From a checkpoint of a small transformer trained on Wikipedia.
Architecture: learned positions, biases, tied embeddings.
Each number is 500 + 50 x the weight over its row's rms, rounded and kept within 0 to 999. Layers, rows and columns count from 0. Numbers have three digits each. The size before them is the row's rms in percent of the matrix's.

# q: layer 2 attention query, 192x192, rms 0.153, rows 68-93, columns 144-191
# k: layer 2 attention key, 192x192, rms 0.144, rows 68-93, columns 144-191
q68 110:475601496474518502458473511545526507497509540481546467518599513499462355436457490478509575509466549498465410540511525534526491517517415565469463
k68 114:440556581553513582526495482415572576412505437471444463504564466480472500500531443523495467421572487412551533464500510511582522505460505445546509
q69 115:500534524475499527466527518487448599434557554503490479495560480398418514416477503449615520466517518514513472481449450554525506446561434455500550
k69 104:491460516499516510501480536514512349514533489460500480464495470519577508533474504515505556536537465487518486459522516484505484469523480427501520
q70 127:505469639586509513554495460565410468544495547511478461506564513556444552430507547415483537584549544567531541647604450501408503492580511464505387
k70 128:463519439476500450505483515574552503478530513433454485498470539441510557562462475537519467449530504521502421386377517526524541536544530534489496
q71 104:481488520519350554536474481527447522479450435517440478540495371535497487521496534424486504567626521479504548556508517463529497542479526430579535
k71 110:444452491427485472513463502464502388475518485561511427486506550517574617540541490532532550512508541521456530463467416514474525501419460405507557
q72 111:465555555490411560460527449432502529574546488500492504448452521561472532444490564511498566541534482491507513495496549605490476452487404412469488
k72 110:480485549404433486557474444474501510536567429495566525462535506482527479576455463518537441480467493466442558440469586534531550553443493434484412
q73 106:516485445379556523447446584517616545571503556483498525488597556511470511460464486510527465522473482499504460480452478548504494496582557518516423
k73 111:512494493633507521531510559478397514567478505437479522506447582537437419486529452490479522574498529441512476469569486518491477428558572581583517
q74 122:497580525521530468508539592569674531522460506431447484470435561555530407570513487544509520488493540456521534425428502540536441522540550506559510
k74 115:572483569528495474541522505473470620495573474469451590557508508537511491497481581494474498558439497411559539548588496523492462436534462521508640
q75 105:451551532487596523620486468444570604527520418558432450499494484602480567466542525454555513486464498491543582576516515474560555543489506514537488
k75 112:603474445389436495567467497532471530604441480453535539540533478425516450514568498452489438469541552500444446464436477371521484462595471542440535
q76 127:512617484523582479510516466412548464503521466584544541483511518433486465465446526571528491475551497458389483495513518448502562439510447533582588
k76 115:453523526517436426462483531572465474516555532519527492531584492493513489509479555505425579575515481541479505401584528447538519449566497443581566
q77 113:519406500533492400512443478488502452519483477475407478486567536590526531460536511569458562587554469461498525553479509486442408574542496531499474
k77 117:437437532485461496566418499516537518495484562403470489549488444463475526576532466547545453461487494508517462429574528340531506445525468497572514
q78 129:634507527485480529521476446473548540526447478501486582467498412502462548482410473452540559462484466494432475444425466540458486610588415445453590
k78 115:451451535565518581530544495478512494395504530553514415539505406560579433488499504483528445559484551571487528509563533464449445521514479589493434
q79 105:511440484517570546477504593473512548496520466463508539488442521578421574597502523525532556439562440575508411474520477477560522567462492576461546
k79 116:524368530542490441519543587476491456553528478503474456566503479517432421523484499505447509511507528489492527500562536541524505583547551428433551
q80 116:489552548468455533526582501524486524503459452531583515520568515424486435557424449562486500557496509463543484488545497482611369448558562512558542
k80 109:519477460529440515470519488496434445481443468535582462454475505484418342507465524626542548462503507480442502580471481560495460464531489539393496
q81 113:454495585495515550500520469501464492528453538507561436496571473464512479451595468524446537543467508478519475548568468436426554609467508475488443
k81 115:487498447422407449538484513504543511568511453444509544464493517495582498472503445513500604480488516434509467494484482521496507534558507566546510
q82 135:487506502429515508492537462483485496545480526548388600512652493490409449505479517424514470415482546405423588469528525571526507537430459424485453
k82 125:458432434412532474456532535472509418534498594487559494443458459478542554450524443546526466461520448525479470397435510485517509512610451452536527
q83 124:542506548470463525480518488420449447495508554526542461387580523608435516457557588451565549517547555547492578515503457424528577377543532454481459
k83 128:484505410454494512478526514545564524580496512491545486492493492477593452429440519531490564466498545474498409433432518379536566521437501469443527
q84 118:560648480451478502415544521514424613559526489499470507509531443478414423371557529456542454381489541459375467480564487555517544475551465481521516
k84 115:479442473509507571399476428560599495545501517500465402542488500540498528438533529484512469478550505495516553511432435509581500464523491480505557
q85 108:516565537471492514403495522516477555536545548452450492518524482443487568502449548452550520363507491454511445526463493571478466533485449436445488
k85 113:585474544480436506596453516462463493523479485562493484484546483530482521420523458452414390554549565495491523455503536597513547534568492475537498
q86 129:469422514552532519545519425439433614435498508500559457520562504630514454522586580559482570518427495565546474520458457507493429556446582532468457
k86 111:529550463463446607500462599470608487399525573484467518517467532534512525535525530446545576469480479548583482458441504562492550565500548476583513
q87 114:503528596532509544545513484498456463439514562533519472491547480526471525444553495463489523423512432546412427515449502490491532491500582444542494
k87 106:497473444426420466516483545462501325552429581474482447503502519581562539411436524487469496520526452549608462471412435488542485470539514495431464
q88 110:535461478374406420536512409490438598450575478511506540488568546518405456532509439542560535460461492408537507570475561516467464540487397454507427
k88 104:438460510438525506525460507436483475615499550371538471405504521488478564503453424583421556435458597417486483484487509495428481454491560510535514
q89 129:522486572531557483600596499587523492551424395507550439468543496582514490556584469515477550490499450550483545470484514525544394598478505537555485
k89 122:531439453396354551415481517496532506416440572390580501486430498478546596550537539461483511481452440488525416374496439581589418529466551572508598
q90 116:446500526599420491475559347452464531467547508523416436569440482536532412488457579511524526462530474424484520458548611459555495491450507450426471
k90 116:532600454411555492461560497492510495576545412545445432450487493482482529520523502453479588429576449563447549532538490455514565468467583447553624
q91 130:513542532551494491494439605546522499517522563427520452543479573494489426487446529515489564531487465541596477479470519503500452509465545535430518
k91 125:625514575518530575494428476554546539427456425438455460522489529502432485514527536448487455461535520462503539555461450389468425489472544545475490
q92 122:532425528460500571458634507502439502510487552493541470503476582501504501587574441502492450609461502486437564507499538462474461589514481557467406
k92 116:484462410570555518517435555512444548475420567508547506582454464478571571526506572593436537480517563518551438439425493555460493541526511527500508
q93 103:507493549510529484508484459471488540497430569532501452479479531424519481493595489563578456461446450430462556501526434399456450528506491555568484
k93 113:514471482558589578489456502468503467496607528487494519587377439465518496428499452507506546504507556487585545602496531581418503393603450543481516